{
  "n_layer": 8,
  "activation": "tanh_gelu",
  "norm": "layernorm",
  "qk_norm": false,
  "lr": 0.000442,
  "lr_head": 0.00639,
  "warmup_steps": 453,
  "schedule": "wsd",
  "decay_fraction": 0.606,
  "steps": 13837
}
Each number is 128 + 32 x the weight over its row's rms, rounded and kept within 0 to 255. Layers, rows and columns count from 0. The size above them is the row's rms in percent of the matrix's.

# layer 2 MLP up, 3072x768, rms 0.0388, rows 2136-2152, columns 288-383
size [ 91  98  96 106  88 109 103  99 100  92 105 112 115 103  91 101 103]
[[126  24 128 133 145 133 160 176 119 115 133 148 175 126 141  74 140 153 128 119 146  98 118 154 159  91 196 124 141 147  73 129 129 133 129 149 132 132 138 113 122 176 124 125 153 167  95 132 122 123 205 118 111  86 123 158 112 138 155 130 182 106 161 115 126 161 126 135 164 162 137 154 110  94 105 114  74 122  98 196 130  96 176 117 122 144  97 127 196 104 119  87 125  73  89 113]
 [140 144 129 163 102 137  91 155 185 130 198 148 107 108  76 128  74  72 145 130 109 128 138 135 133 202 163 105 116 146 145 104 138 118  98 134 118 102  99 106 116 118 128 124  69 101 146 156 155 101 108 139  96 134 110 110 125 129 113  73 154 179  91  93 126 141 127 128 104 163  95 113 156 124 128 101 139 177 107 145 140 133 186  74 136 129 127 152 106 109 119  44 117  94 131 185]
 [157 130  30 120 120  74  40 155 115 115 106 116  75 176 105 132  90 106  96 105 165 123 121 122 100 172 104 112 127  75  96  96 122 128 127 148 129 118 159  39 124  99 158 150  72 116  84 100 121 158 152 113  77 126 111 150  98 123 100 111  76 122 142 165 147 106  96 125 199 118  91  96 175 120  84 116 143  89 159 115 128 187 167 109 141 150 108  69 156  63 138 142 114  77 130 143]
 [101 160  97 160 137 131 134 146 181  72 187 184 144 105 139 149 128 148 147 111  52 120 172 119 135 109 120 118 154 122 107 139 122 120 109 141 124 122 117 118 140  85 101  99  81 134 216  59 193 108 149 116 101  94 134 125  95 137 140 146 183 142 136 155 216  86  91 110 158  89 161 118 121  94  70 101 124 137 146 126 118 118 169  89 114 101 102 108 120 154 150 205  88 162  53  82]
 [162 122 114 122 150 197  46 114 137  72 126 168 152  89 138 128  83 101 164 129 118  82 104 127  36 108  91  88  95 124 123 126  76 117 141 167 178 125 135 131 164 130 128 147 113 136 124 114 191  70 158 130 151 119  77  90 165 147 141 141 137  67 100 102 156 104 128  92 113 125 158 162  86  91 147 143 137 137  94 116 153  86 105  87  77 153 128  87 168 108 119 111 179  90 213  71]
 [119 125 114 125 134  92 134 162 108  82 190 119 149 129 161 106 196 175  96  72 137 152 172 166 124  71 133  77 113 135  97 150  68 132  92 140 135 138 101 123  81 159 163 186 153 160  73 112 169 104 128 146 128 124  56 148 190 164 177 117 177 143  97 106 166 126  96 121  46  67 139 157 127 120 153 116  75 138 131 166 143 118 173 186 135 114  83 110 122 125  74 139 166 125 107  54]
 [111  90  95 136 141 164 123 148 127 125 153 114 115 175 143 108 137 139 132 162  70 120  96 101 102 115 192 130 115 196 160 121 153 142 122 160 138 120  94 167 119 151 138 146 119 126 172 184 146  85 149 101 183  93 146 176  81  75 120 122 118 163 113 157  95 129 134 132 124  85 110 107 141 133 135 120 146 129 121 167 168 101 114 184  76 124 123  99 152 117 155  89 143 103 201 110]
 [149 113 129 174 105 107 146 129  85 141 147 109 130 119 175  79 144 160 124  69 140 109 130  95 152 127 126 181 144 162 168  79  95  73  71 138 134 122 133 121 112 114 129 174  93 186 111 216 139  76 177 108 130 109 113 133 101 132 191 141  95 129 102  89  91 177 177 118 141 100 103 121 125 112 102 121 119 124 111 146 157 138 157 133 112  99 123 121 171 136  70  83 141  90  72  76]
 [121 171 200 162 147 132 104 127  98  77 154 108 144 163 143  82  81 212 141 117  96 157 127  98 162 117 135 125 115 203 130  87 131  35 130  90 122 112 179 103 152 176 114 109 127 204 139 140 150  83 165 114 100 162 184 128 122 174 115 105 140 199  70 113 138 106 113 117 122 146 148  55 146 108  89 136 124 146 105 165 168 102 133 110  79 111  86 119 130 146  91 131  93 202 144 155]
 [126 160  91 120 144 189 104 154 101 130 134 134 183 167 118  93  88 183 117 137 140 101 110  85  61 118 114 206  49 136 118 117 153  91 106 129 111 102 155 199 129 133  98 126  97 157 141 211 135  95 178 115 148 157 124  79  90 165  71 165 156 110 136 110 139  67 138  98 129 144 145  87 116 126 124 117 161 149 101 128 125 113 147  76 168 135 115 137 118 154 110 116 131 158 192  76]
 [156  54  90 172 136  81 165 135 136 172  93 174 152 113 106 116 108  61 148 115 138 128 133 123 192 112 209 196  99 111  94 142  88 166  64 184 191 160 108 161 170 137 100 173 136 141 100  92 137 103  89 143  97 108  90 150 150 107 163 153 170 110 122  28  62 104 126 189  97 136 186 110 128 112 120 119 135 178 145 136 147 162 117 126 112 120  65 113 135 179 123 179 102  65 130 117]
 [ 85 202 178 151 167  65 149 142 126  83 148 197 140 133 139 121 143 136  89 141 147 128 142 132 148  61 150  96 140 152 112 169 135  54 127 161 130 106 131 178 103 157 144 112  89 128 171 151 128 126  97 121  84 160 206 118  97 155 113 101 194 150 137 183 142 110 110  93 111  73 124 135 134 147 110 129 141 122 110 154 167 125 115  95 141 143 139 132 133 114 102 119 122 164 167 115]
 [108  95  66 149 159 116 113 100 166  92  99 159 114 140 126 163 113 109 147 108  17 124  87 118 159  63 118 162  91 157  56  31  86 130 126 162 145 124  69 145 122 161 171 116 103 152  38 127 160  84 106 159 138 135 136 147 104 187 113 145 198 145  72 111 111 128  72 153  63 117  95 106 143  96  98 141 126 111 155  99 128  84 190  77 108 114 111  73  94 146 136  86 124 166 123 126]
 [102 137 163  81 136 128 146 184  92 181 167 102  89 128 133  85 118 123 127 160 208 157 181 161 133  73 121 113 139  91 142 144 100  64  87 126 105 147 124 120 175 142 187 161 183 184 143 125 109  70 121  70  77 114 149 138 102 146 166 166 141 186 166 152 155  76  59  87 163  75 116  74 176 121  83 140 104 121 113 183 109 105 148 123 123  74 135 155 106 130  88 162 121 131 142 148]
 [ 94 119 122 131 136 145  89  85 125  85 130 116  76  87  84 132 105 116 126 140  42 111 116  91  90 147 111 128  99 151 106 110  68 115 140 148 150 112  58 110 133 156 119 180  95 158 163 141 227 129 169 135 109 112 131 187 103 144  90 161  96 119 141  96 154  46 116 130 110 161 156  82 169  95 123 110 172 141 123 136 150  95 142  97  99 112 122  91 137 148  92 158 154 125 161  93]
 [119 122 130  95 138  99  58 117 132  75  85 180 118 137 138  95  83 172  27  91 105 144 157 181  97 126 119  64  85 119 114 131 138  75 128 166 133 165 110  98 110 146 176 186  87  95 126 114 147 135 149 151 125 126 102 163  97  77 148 142 157  58 157 118 167 103 130 164  94 112 146 177 151  51  94 177  79 130 124 132 174 126 136  76 187  96 163  85 150 183 147 131 122 102 137 118]
 [186 157 129 157 176 111 105 149  82  69 171 161 204 129 134  89 135 178  76 125 112 155 109 117  75  93 133  43 149 152 132  93  45 121 116 135 150 161  87  53 135 134  87 194  61 155 131 109 139  70 125 189 189 104  87 122 116 128  90 167 150 122 147 105 169 141 132 149  87 109 103 119 108  93 144 143 139 134 122 185 124 116 168 138 146 148  91 144 166 166 113 118 143 141  82  85]]
# layer 2 MLP down (transposed), 3072x768, rms 0.0315, rows 2136-2151, columns 288-383
size [ 99  90  89  92 104  94 103  96 104 101 100 109 114 108  99  74]
[[172  67 128  86 130 124  87 143  83 153  98 116 170 139 144 102 192 122 165  95 126 119  97 160 203 153  93 175 139 124 126 132 108 182 192 169 106 160 162 134 112 125  85  71 129  94  84  57 143 124 133 129 135 111 127 138 180  85 123 129 117 151 175 116 107 131 170 134 118 118 135 139 102 152  89 154 106  87 169 128 125 114 151  76  78 135 149 100 147 128 101 136 190 173  45 141]
 [ 82 112 128 112 141 119 179 152 111 117 106  74 132 144 116 119 142 144 110 132 115 123 106 156  88 155 120 130 103 120 134  76 120  96 109 187 113 115 114 151 132  81 177 107  96 142 186 112 154 121 132 135 140 112 125 146 190 177  93 161 147 136 174 196  85 124 134 163 198  72 137 123 167 120 149 188 166 102 132  85 124 130 138 183 138 155  83  32 135  70 217 119 111 123 166  13]
 [117  60 125 104 166 145 165 118 156 161 138 137 114 114  83 103 205  92 106 173 126 125 146 148  75 214 161 202 124 109 116  83 156 146 120 109 134 143 121 107 123 210  75 150 122 109 139 124  77 106 130 112  57 120 131  94 115 150  95 146 136  57 193  77  79 153  84  85 156 152 138 181 126 124 139 142 124 113 150 143 123 128 141 156 146 117 124 155 131 129  83 123 118 132 136 158]
 [174 165 119 129 131 149 127 141 163 111 136 119 161 113  91 144  55 158  87 133 157 113 156 118 130 169  69 132 144  89 132 107 120 179 180 117 114 119 156 138 135  96 166 126  82 106 147 186 176 151 122 156 145 108 118 136 100  65 125 177  87 160 129 125  88 171 132 126  75  87 147 148 104 148 143  98  57  96 139 114  97 170 177 167 140 121 117 144  82 180  89 177 104 138  69  97]
 [119  99 154 133 135 145 102 164 107 120 110 136 127 106  66 139 132 170 118 110 151  53 102 152 131 112  86  97 159 176  84 135   4 118 123 117 155 135 142 157 139 175 128 151 132 132 110 119 180 135 197 120 110 130  56 157 149 112 157 155  98  73 135 158 148 146 105 124  81 159 157 112 134 147  60 127 125 144  81 113 140 147 138 164 134  99  64 106 123 109 125  80 152  92  87  79]
 [ 54  93 103  97 178 131 171 116  95 139  97 120  75 116  88 130 132 147 185 130 146 121 113 146 155 121 115 146 117 150 133 123 139  96 211  94 177  96 200 133 122 102 135 145 135 104 129  72 106 140 110 177  71 121 157  92 141 140 127 190  90 143 116 139 128 161 113 116  30 193 126 137  94  94 122 139 150 165 115 109 122 151 114 206 145  56 148 169 168 150 178 152 103 116  91 124]
 [137 142 153 160 105 124 155 161 100 100 107 125  90 125 140  65 133 133 187 102 169 134  99 101 155 142 102  98 148 159 104 164 141  80 127  63 107 137 122 115 149  79 139  88 104  67 145 139  75  95 157 129 192 180 114 143 160 136 151 106 154  98 138 138  90 120 138 136 118  95 134 132  93 144 107  99 128 147 138 155 191 145  34 130  98 143  70  89 148  70 103  99 194  61 128 115]
 [141 128 149 135 124 105 149 161 117 174 126 127 139 135 133 186 106 131 149 100  87 155 176 115 164 115 130 123 116  98 150 113 144 160 100  96  89 115 137 144 134 185  97 154  90 143 121 115  79 141 110 139 160 103 173  99 154  85  81 114 125  87  86 186 122 140 150 150 103 155 104 117 119  57 136 144 100 128 141 194 120  91 117 139 125 102 143 120 150 159 150 141 132 131  96 108]
 [107 147 110 109 143 121 103 127 153  90  58  92 157 138  94 156 139 162 146 119 132 130 159 130 110 179 138 135 151 104 124 152  91 168 156  97 134 150 154 122  58 122 173 104  74 116 126 167 163 219 142 155 121 145  81 129 139 120 150 164 135 124 163 161 113  70  99 113 203 106 136  84 132 190 137 126 158 141 152  57 148  96 112 105 121  97 144 126 137 107 116 133 203 165 106 146]
 [ 72 146 178 117 114 134 172 158  88  98 179 131  88 101 126 115 126  99 183 106 162 180  87 125 189 119 152 134 136  90 135 100  52 177 124  93  60 173 121 142 144 101  79  81 114 113 147 151 191  95 126 130  63  49 147 122 141 160 149  61 104  83  81 126  90 175 158 164 106 134 170 132 124 108 142 175 154 198 154 158  88 156 160  71 113  97 127  88 133 157 192 151 187 104  73 172]
 [ 89 147 168 116 116  76 102  80 175 156 114 149 140 122  92 144 192  96 119 114 144  76 111  56 110 152 145  64 125 134 141 114  87  88 134 134 135  74  37 156 206 124  96 111  95 185 129 144 151 116 132 180 102 132 228 123 104 134 103 103 140 196 143  99 105 113  76  90 159 123 143  94 139 151  82 159 115 154 114 140 105 116 140 158 128 182 150  87 163 131  62 129 130 143 139 177]
 [134 101  86  92 103 124 121 110  74  96 164 150 139 114 130 164 142 150 105 131 119  55 158 201 112 153 139  95  84  91 154 167 201 158 133 115  80 155 102 183 112 116 106 100 142 111 186  82 114 158 118 141 124 175 105 180  86  89 154 131 173 170 153 154 176 123  96  44 136  40 126 132 164 148 160 139  73  61 145 101 110 127  96 154  81 123 169 124 180 114  83 123 116 168 178 138]
 [ 76 149 136 167 103 172  82 132  96 131 102 178 147 146  74 146 154 150 143 110 157 121 116 147 125 143 103 153 148 103 125 112 168 142 140 113 128 141  82  95 127 111  88 174 107 110 132 123 166 146 133 139 130 152 149 106 134  75 137 158 111 103 111 108 134 124  96 123 153  89 133 138 203 147 188  76 118 138 158 185 106 151 120 127 157 118 153 121 142 140  96  72 136 192  98 151]
 [ 90 122  85  80 120 162 139 106 141 154 135 160 114 115  97 117 168 114 137 108 129 103 134 126 112 110 162 122 103 153 150  47  99 155 178 134 155 156 157 148 128 106  95 159  92  96 114 152 100 132  80  93 153 182  98 115 119  99 165 154 163  90 127  78 164 113 143 101 178 150  89 126 143 166 152 131 114 183 161 149 116 163 123 130 141 163  95 176 163 121  95  70 107 121 128 158]
 [132 156 165  99 121 101  72 101  82 117 127 165 132 142 145  95 145 210  83 120 102 126  96 122 112 120 159 136  98 176 129 132 107 114 103 173  94  98 144 162 203 190 142 161  89 157 161 140 184 156 140  78 125 124  48 174 135 161 142 101 125 126 139 159 171  79 102 108 105 110 159  88 139 119 140 149 150 162 128 196 128 136 122 144 136 101 123  34 143 157 128 148 174 108 140  69]
 [115 117 122 136 147 145 109 136 146 120 130 177 112 115 118 111 116 144  71 143 116 144 124 149 129  88 123 134 123 135  94  90 110 126 156 131 151 135 132 116 126 115 126 155 133 143 117 134 121  91 128 203 161 105 133 108 111 131 127 153 111 139 130 107 132 119 155 108 131 156 131 112 139 121 121 137 145 121 128 139 157 130 115 108  77  91 141 137 138 153 150 139 144 122 148 135]]